Each number is 500 + 25 x the weight over its row's rms, rounded and kept within 0 to 999. Layers, rows and columns count from 0. Numbers have three digits each. The size before them is the row's rms in percent of the matrix's.

# down: layer 6 MLP down (transposed), 320x160, rms 0.164, rows 292-319, columns 80-159
# gate: layer 6 MLP gate, 320x160, rms 0.158, rows 293-319, columns 80-159
# up: layer 6 MLP up, 320x160, rms 0.17, rows 293-319, columns 80-159
down292 107:456516523510510502519513521542477445461494576510560478485527490526494518525508512558521473514514476509483483491523487493515505505481554468495500494516494504498480501493468499508503529488482494526476510492494503521452494494517494489532513446
gate293 101:476499478532515499462513562526519493479512504488500527479497498480543508521487490512511501451538498458490503449479506508510490530452546511487479482485476483526504502493500465538462533522489508517506526467515540422499468564495509480501522533
up293 100:490524498521472499452523528535514497476458514447516521494502500524469498476490493476512523482466482461486521461504521516514499512508476507475472565482492481504488518541480503521526491503527526551506525550520483495538483511479536489504539496
down293 102:505510545507510461497536518475510499485518525497494525496486503492500536478496520530460493512495487505512524505518517498517507455500483538511473526473520535505477495411534489464510521506500485464463501500469518512467508454532509509516532521
gate294 099:509497498511498504509485536514469479526552449502542522478497555493488514495501458525451498493507581512553508488485487506523476456484490464540501490505494502466523465504504505482539499546433509484520548555482499514485473521490486507530480481
up294 096:508500497509513498531503501483527490474504470509483515504529499484529491490470485524517494544531478498482462498488534524488485519523523514522508499546451460450479513495485488517484548530491522429483479494505528452515549510496517528485506500
down294 093:488499535479520481518463512539534510488462521521483482501469472514485463539508484515469510509508528494498496480533460465520501514490512503459512484442533533540506483518487487475500467490513464556499507479513474503510490495581480508524504508
gate295 100:498486510515541529508549558474497489507492518513486453487505475462471500504511460538415498483513454481438492485495518496496488489451534484533504507532524527518517523498506470473530458518491522506494525530485523513518460519505518520546475476
up295 100:499528510496418511517486549480486473470517467506492490488497511487530442485470484499555493498493476511483539483515497524448501499453475513525541515511474487473555472483548517505528541533514529479534486508515500467480512517499497524509495485
down295 094:542509599491569500538500476488525483499481493421483475450480535502535532528511465498479511469518486495511510534512476468509493467499484504519481499453511502493456484506486509504539475490497509505454491534475534473515487487545511496519474507
gate296 099:514460474493491456483529567490547495486523493532496496456464497475475509540529526525490455517471488526489458495573496516535474491509491512478496507497547491522510480485510478541526535505534514525474462489490495499469559488515517466520497491
up296 100:548509499499503499526473525504548506532516482535518480518485482491483508568491463524499549535520527496464492465457528494561493478460479490534497513460503564503493533514461516493482490495456507494512509538517494519524488469486531469539495508
down296 097:509496471502451489449528463506508522458489477502525479482528495497489487479492543450506525440504505497511517527524530485539473493479456506470564474532525458511449530519479503463501519522479476496514495538486494508527500531476493461439507495
gate297 100:514484503491504516543487464447540481494501526477461504517482511508464507494492526483529493477457492476516483496500531509480528488494483468464490516528488539497496481438502463491523515562540516506505507539515483519462506497480464496493528550
up297 097:547497502498482544511508476441489499564507461470501517507511489475468532483523520519507493522530491514489518452484529498494536499487531504556523529495503465511481493473526525535497550485476527487524533516543468491487527528494456497532532507
down297 094:450544470489499482461494531539457497477508479486525495485501512458532504478474477470495536467503547510504516515506478510513512513547481514480522487489502467471488539482473513453479463516495469483535451483479512510480500478544554511499482464
gate298 101:497542448492552493479514552571519546526521504479507506499453471487488522497465475490495502514496525478502558505531474519464490450513510492518492465512483499473487502482527489513499558537482475483508470513491523476497469459513520501500501484
up298 106:524487547463483514525469463448495497520512494556510483505507506499490489507500515539540493483468463495500485471468492471500516571518476490498508530493506493466487456494501490477501494492502550500493507492512504528491515522513478474542506551
down298 102:528495479536517531519509502493526532497519519459518512514450478515489530471508481456470508513477534474483509506547495532469478468490497456483518477550449516548502502471518483532523539500514510512487512549504508452476492492476510487460498461
gate299 095:513480484500531485454491504563483532487519533444489488475514514503492526472467486468486501455524519440506517450527458493503517455507475499535461523504505515524514495520517523491487483478531530494455484526460559489498478513492499463459525495
up299 098:497523511480451488500490516436507497535454459548490510510502458498435476530521514542532487517515474506497525573509543534490519552512496533526523503468474463492472518517461488490513487530482488483535511465487458485507547474523494505523487503
down299 090:516510423509520499485484472543506491471498502510465528507540528498550491493491491419498487506469469469512479457498485533483517494495542486544532508534508489538486515535499501506520482513508531474491527529480541469516482510434492489457526462
gate300 114:511508483496512514469535507526455529536466470509489516483532529520526482486484500526469525489472451499493448494501502561509516520543484544535520531503521507520504501513531480510478542496495520502464481526482524526416472485491515514501519518
up300 114:460499517495538509512473515471551514493485511531487500498504495439507492557535475524492411472503550459486500474508497485492515458513496497482499501542459430472507472542509480500542505497495508511510468499481506486513511495484472487523497504
down300 103:498498451536505493486524504510471512533489492492502506499519489497519496483532496530464476524477476537482493545501478525504488506510477489497512552510479557529515480525505489501495526485480523472514515506497534524473498482500514509519537522
gate301 100:508509512488467565491506490498496487445490527488505513501504518490474508497506481501493469487490463528492480467479505470480481458495477468533506553475469497490530518460511460540461505509523525524511550490498526503469487504496497511465485503
up301 098:479508499497468536520496481465481532475504509508492508518521485544497509512531462465514493500479508490535503480467494516512509508506498520470493475528470470527482469491483551510531518549494519467499463562535504450497493449482490535482565513
down301 098:486504359516503493526496504497521528482491510471481506485496491512505484485528505576485492500516508503476519489548483503492463531489541483548510557458522508483499521507525462539494509497503478508461517452496515518530516543505481501503477494
gate302 102:518501479478518486473439522486503518484457548541477502483520501507563496484471494468507521513522495478477534537478519487463497478456515481506535490506507498469466533533453503490502486471488511490490518494538505476494494506519475545483495481
up302 103:530525503471513510511515519533494493470495533510477491465482506535485549506506525494529536522480453511448502468503517486503496478509506450471473487547521452504503510496472481453541494493504489506479468502541502503524530473512480495490523470
down302 105:463519490485485482467451471446473554497498518479512515490449493476507484504488459485512500496521480503525541529500550513458535521504470514561503497476508521505515505499529507508498537507486532474497522480469477461538503502433522535512439504
gate303 094:518529492512496475488448483479544518465515549470488457503475473483479537506483515500514516475512504519522485505535502498530536479499473509513451490472522487519434524459501504459499499499523506487506502502454449537536549541510496483448505510
up303 098:482503523567519501487497539483474507547479491477472515520468463514491500519553455548535550513492495502512518513516502486518462504502500511489494485549512496498497537491495565516500497462498491493510466501484472497492529477471496535524447459
down303 100:495498466447490502543538515536521519506527484566526592513552504510496458473498496526509472483505519513482481496477515495470492507460520505490576483492449496516510501517486460508512532467484480485510508526510503467538463473543507468554488502
gate304 098:505529482470508517499503487486509530503496491527522466467486494508495544464509469487507494518523467523449462516492496556471505495507514521494471499505520467462480473517517470496468514489450503518491492524486485474487498485527513469505519470
up304 101:455538491468475528497492580474529467491474479510496457506538468520508494502471483451507522468500482492500479518514502544518542484524529513506515473499437534502501463462506504496547507511502503515492507522481498522472524496488497500476487513
down304 104:493465489541499454472500505482503495499529494514521502515486541491530483476520481532492500507491532494492480455442518482525465506471539507509494546513486498538456508504482508519488495463542507503468505494481525469474484493526493472481520491
gate305 106:527473487497508469494504507523547475511510456520475499489507479492553486500478518458478492497537515497483508524535489487512519518520510501510503526443486521497499505506537533525519499501520575484517469564484493499482525473522473469504506534
up305 102:500481493464512511511514463500475499478471503487472506471534479484531492474513518451511469512489474503495524542475533496450481489483526465540493502500485590538517515500543465476468517482454519491459528519466537514532466537496494507495501508
down305 103:514494541512482496519483495481526499482484489486454485518503515484530526516508474506499527469541516486508488494494520515538495514497471506516486514465517455478486497487514515535536508510502510453506517522504493515514525489534491450486493521
gate306 098:529513498493525488502504507502506519446534555513543517469524477514491449466498452488450501519478495494525461489519419484518492467468483468506515510485516499514540530540492498506546523536476487500502497487522521574495441494501531481489510505
up306 095:475505498526477539512532490521546467525506538454526530520504514504474506485509511528476483505493519484465497430498509465510516440487528459501480492483445511516515480487541463503517484539526504491517437469554527543486468552529499517499544494
down306 096:500494502514492478506500519449474514503483479561469505522495504477521488489502469522527499494503451498534496555499511535492519544525488519488513521523516514461526488463495527501503474485457525502479563490470488483545550505478495523478472484
gate307 096:498514487506486502504505518494521474507557539500499504489490498515536524539440499523505545520493518518495539505550492507509502582532522478463504482506452480472514495517476507457494503504479481504499480495487499477494521532483490517474485462
up307 093:519493506484487473492430526511493502467526542493524550495519503502502515532494515512498464509487511471523495492467470476553499500469483467492563489528514494517456499497486509477500502474499482491446506486502490490510428496515510488476532501
down307 094:490506544518491504534503456499459498494512503551499483534439524504451525474489525464499558517480492522504502518516545515501511467539492524517489503488499490464496508488504473503485489535444492531541494514498529556478506485491520512545522503
gate308 099:531494499530543510481500515541524480538511505493557511476519511531515467500478531491447496508519473513465533486479519487491506459497520497465477446508502532514475486486516494517491524453486488488506501506512494471525494497535511500510535504
up308 092:458494503475501511530497531461537512492490519521505488477485502508461507520513494497503492476494481481512482472469516492535488468490469496504514496523551531462496501476478521494533502561514526560488546507454517482500525519486513512515452500
down308 095:504480562499497520496476469546462471545520519492491485500522474496506531460484516486460520454493467522493553531532469497485481455498499498483486500555512500518474475472508490518494522490545491536549506551498529504507525472528511493480508525
gate309 093:507463500479515524484494487496512512499514520521501496525470508501497483464535476481477491494507463487524543532450525528447533497556521492503495504504471432511513488477501514453526475525537495463502527480510528518485464472507523494490480511
up309 084:533464513458483476489488456502497504499502477513472475513529534476566501511504533522526527506550520478496490521513514489519498598500517505490486508494522504520524496501490482516489486505498481492486502483498466438508550507494449524500448478
down309 087:480528520533503507512514526481497488517508521501534514493486480529426517517452483466478491483472529522521487466491479478495489429520505491524502483540482512469466503527476515490502534490523509514538477495498515509433476493494502500475530501
gate310 092:470491509509475481474485504499515542475496518511477530496564487480496443471541504454480513460532496468495465551541485512500492448497498538516540507540562504509488476528471498505531496483476478473486457548468463516489518498517545496476504505
up310 087:524503489538536526491490526503483510512478550517554486489569474505508511528514513525514492516490504492457517533503489479487516515463518534487517478527468523528479476521478446495518529437512488500469507493511508484522472525526474501540514480
down310 092:462487525455474479488502468503525534489539464487510531490489487472504517488505503477491521467463493469503527500533480492519507509478495475512492509506538509480494516508526547512518466537487541493508498524456474530496527511485522508456480490
gate311 102:520527477511525505515493504472546520503509490497512482511543534481453557508492482507495498494513517476516496476461512524476497521473527489480483534462505490525454490497494525452479522483480508518467459496520521481522467529518500447504491482
up311 105:496500481493501486530499487475579482515526471533491487490476512511456486532510472515504498505485466530485514565518500459522471522485492455500527491449518477503511481547512488475518469497494480562476511536515486522537522481508517523521470521
down311 094:516490534471506502519506513507518489501461518467525472467542487491545532526516555532534464438500499501478499505529473503500499486502483519489597470455495480477552496494529492478511495505465494477525507488507514488473519482523516506469489488
gate312 099:493488485491543492461518491502526529476474507487498503540489506554519504504509504514524529521515490502474435527490488501500502454443505505481493517523468509452444532508542476532529542511502504497526514535472517517523499503495514490497505499
up312 102:498497502476547496476525446485491538441499485534501526519512492528520502506520500519521489462502500500492520489474520497461463485435473503488496548540511484497456522514533464490510509549490523479514522475508539504504497499497511526515505494
down312 093:497528495507437509495504570513482456500538509494489517469453473473452494469464510546494468531504518508526493527482482487525506550538498461538490435515512492531566492480518549502470489466473479515495528478536501495481513516528479519537479551
gate313 116:522475480465494518501530541531488486488491515497510520500504503514498499455479481499533476484482518515478478482511527464553491475486492504539487501500516504550515507496478453528497498526510452494515509550521559540522539479507485519477531491
up313 115:474511486484440556517504517494518481454524531474512485500566472543467478505497486471532483516499505457474464520504479456481482512510437534468518536519503525525501481514512505481502509498486534479495510532520515495513450481507492536477474490
down313 096:460486546485515450497525470488470524529501511492493463482479502507507486524493514519474502463501542474492580500529479499491480542530519518546531505483537492495492496460506495481492516498513497484458529522491526487494488523493502476568463485
gate314 099:493486479462511484483525505535466534496516531529501528507497462518454487470490453478472502503513513494480486559502522512479485479502575499511505472507548499498522517495518554515495522481468504472480500535486523505479498490487516482508507488
up314 103:503544510510486540490515496478520526562477522509472486485531487465488502492483507513503479530517471493458487532467480493527536491505511503496500520523495510509482493505466467501461500508450508512513485519481514490508487498484526484511476553
down314 103:482470444520500503474470497505488508491511464480516521520503507499494456490530478454512526486519529514503502472495571509473488452513523492482491491498506509495494499484525491559500512450545477500467525504496444461511519475513496526506480468
gate315 096:580520458525457499484458481467489462495504528497513556502542475516561484486551513477522498486558521502506508534524494494507505480516481496520533492506505538528496456523492500478522502463468488525478476495486529518515522522530494495542530466
up315 096:483522504510492465469485472511487539448514496501493508524513515471500500484491513473539523466495535491540542516515503492489560441507534507521458523538459510520469498478469450490526522515496482474526474489500507472499479459519520523503484550
down315 101:496459495488512478544510489503522496498480504528485501474496467526508467496533514535496466528505479468422510523499515498479446539457476493520522494432524481545534509461527535515506488462509519480519530508473501498552512482441502500546522499
gate316 104:462543499517511476520519540507508514499506479502516493501498505513495456519480503490502512457486483475494539501582493500471488487517480493459500491501500480444475541465489510484467549513493533532528449542523509474478502493531516495521488483
up316 090:490466480558496485512503521473487464502523535512500480502482505500490468488520520511516473523464459479485501445495482533484503487521508519547562478501475469511570493528477479494536510555495528512501500499509490472462503491488512484528506488
down316 085:469533403484454488522509522489552515510516475493489500507488510499527475506514514503513477522496522505533556528515542480486521509504503486462478492512511486483486519480541500517496483472463491506525514501533510485534498487463488475514509526
gate317 092:494422520489504496495486466522480470480527507470544514523479494492508478480483495485517542432499482527520545529508458490469509466465473502497540489541518516512500513543507490498524482502522467479515492523487493512473510490459550531485489493
up317 088:490493494535511497524490502521504468450522439525499502467486478540511484493503546491527524516502462488507504503518472480511528558526502492548521513474524553524481500529459514548500508461484492505489452494503503506487509532513528472479531502
down317 089:521493527502493505477530511479487543556538527498485507530521489459510509536500473501488471480496532505494511516497494526494490457481475520461485481551496477461482482493521472471489490523503493495487541539487493475503507479466475530522470483
gate318 096:536481488499469466517511521486528490468487462496503500460534496475550523479494504508491474531518522489558473488462511514547500520459482479498471469527483486530503528550510460512507458499517499488481544516499512510474530461483466474489521518
up318 094:491522502510483533489480489462504486509521514496509525519509516521480531517457514525532559490513490509474519515548497524543514489472473572503499464486526514523478504491478512512522513530478482460481480486500519496541494465494471543503439489
down318 093:549518498488471528538531514491493519477487432488540454505461484514528452501504508464502421495542483502501491496466490466477473517534522503505525506507537513504488466506497515489499497486542523491496486463468494525485510512493502508514556518
gate319 106:531497481506511501528466493537524433497465514498474442482520501513530468481468517507510505526471466486505503522502527520473466483484461493524528516489502516510472511499508523442467472497469504528520466503456540516505427490523462494491520499
up319 103:470488506518510500463519518486510541515503519527471476489512502549443510521508454518433496500468492461505485515488532512495479499506490513474493525552502505464502530497512485494460517514522499502489500510472539488463483491507517553533518481
down319 103:492498570521501515513501499545531445519531487503541540507552461480489467495475443504517513501485502481495485479494485493500486488481484512487502486484538468470485489492486491467538472501476480506480431468518479486544495513517506478457492462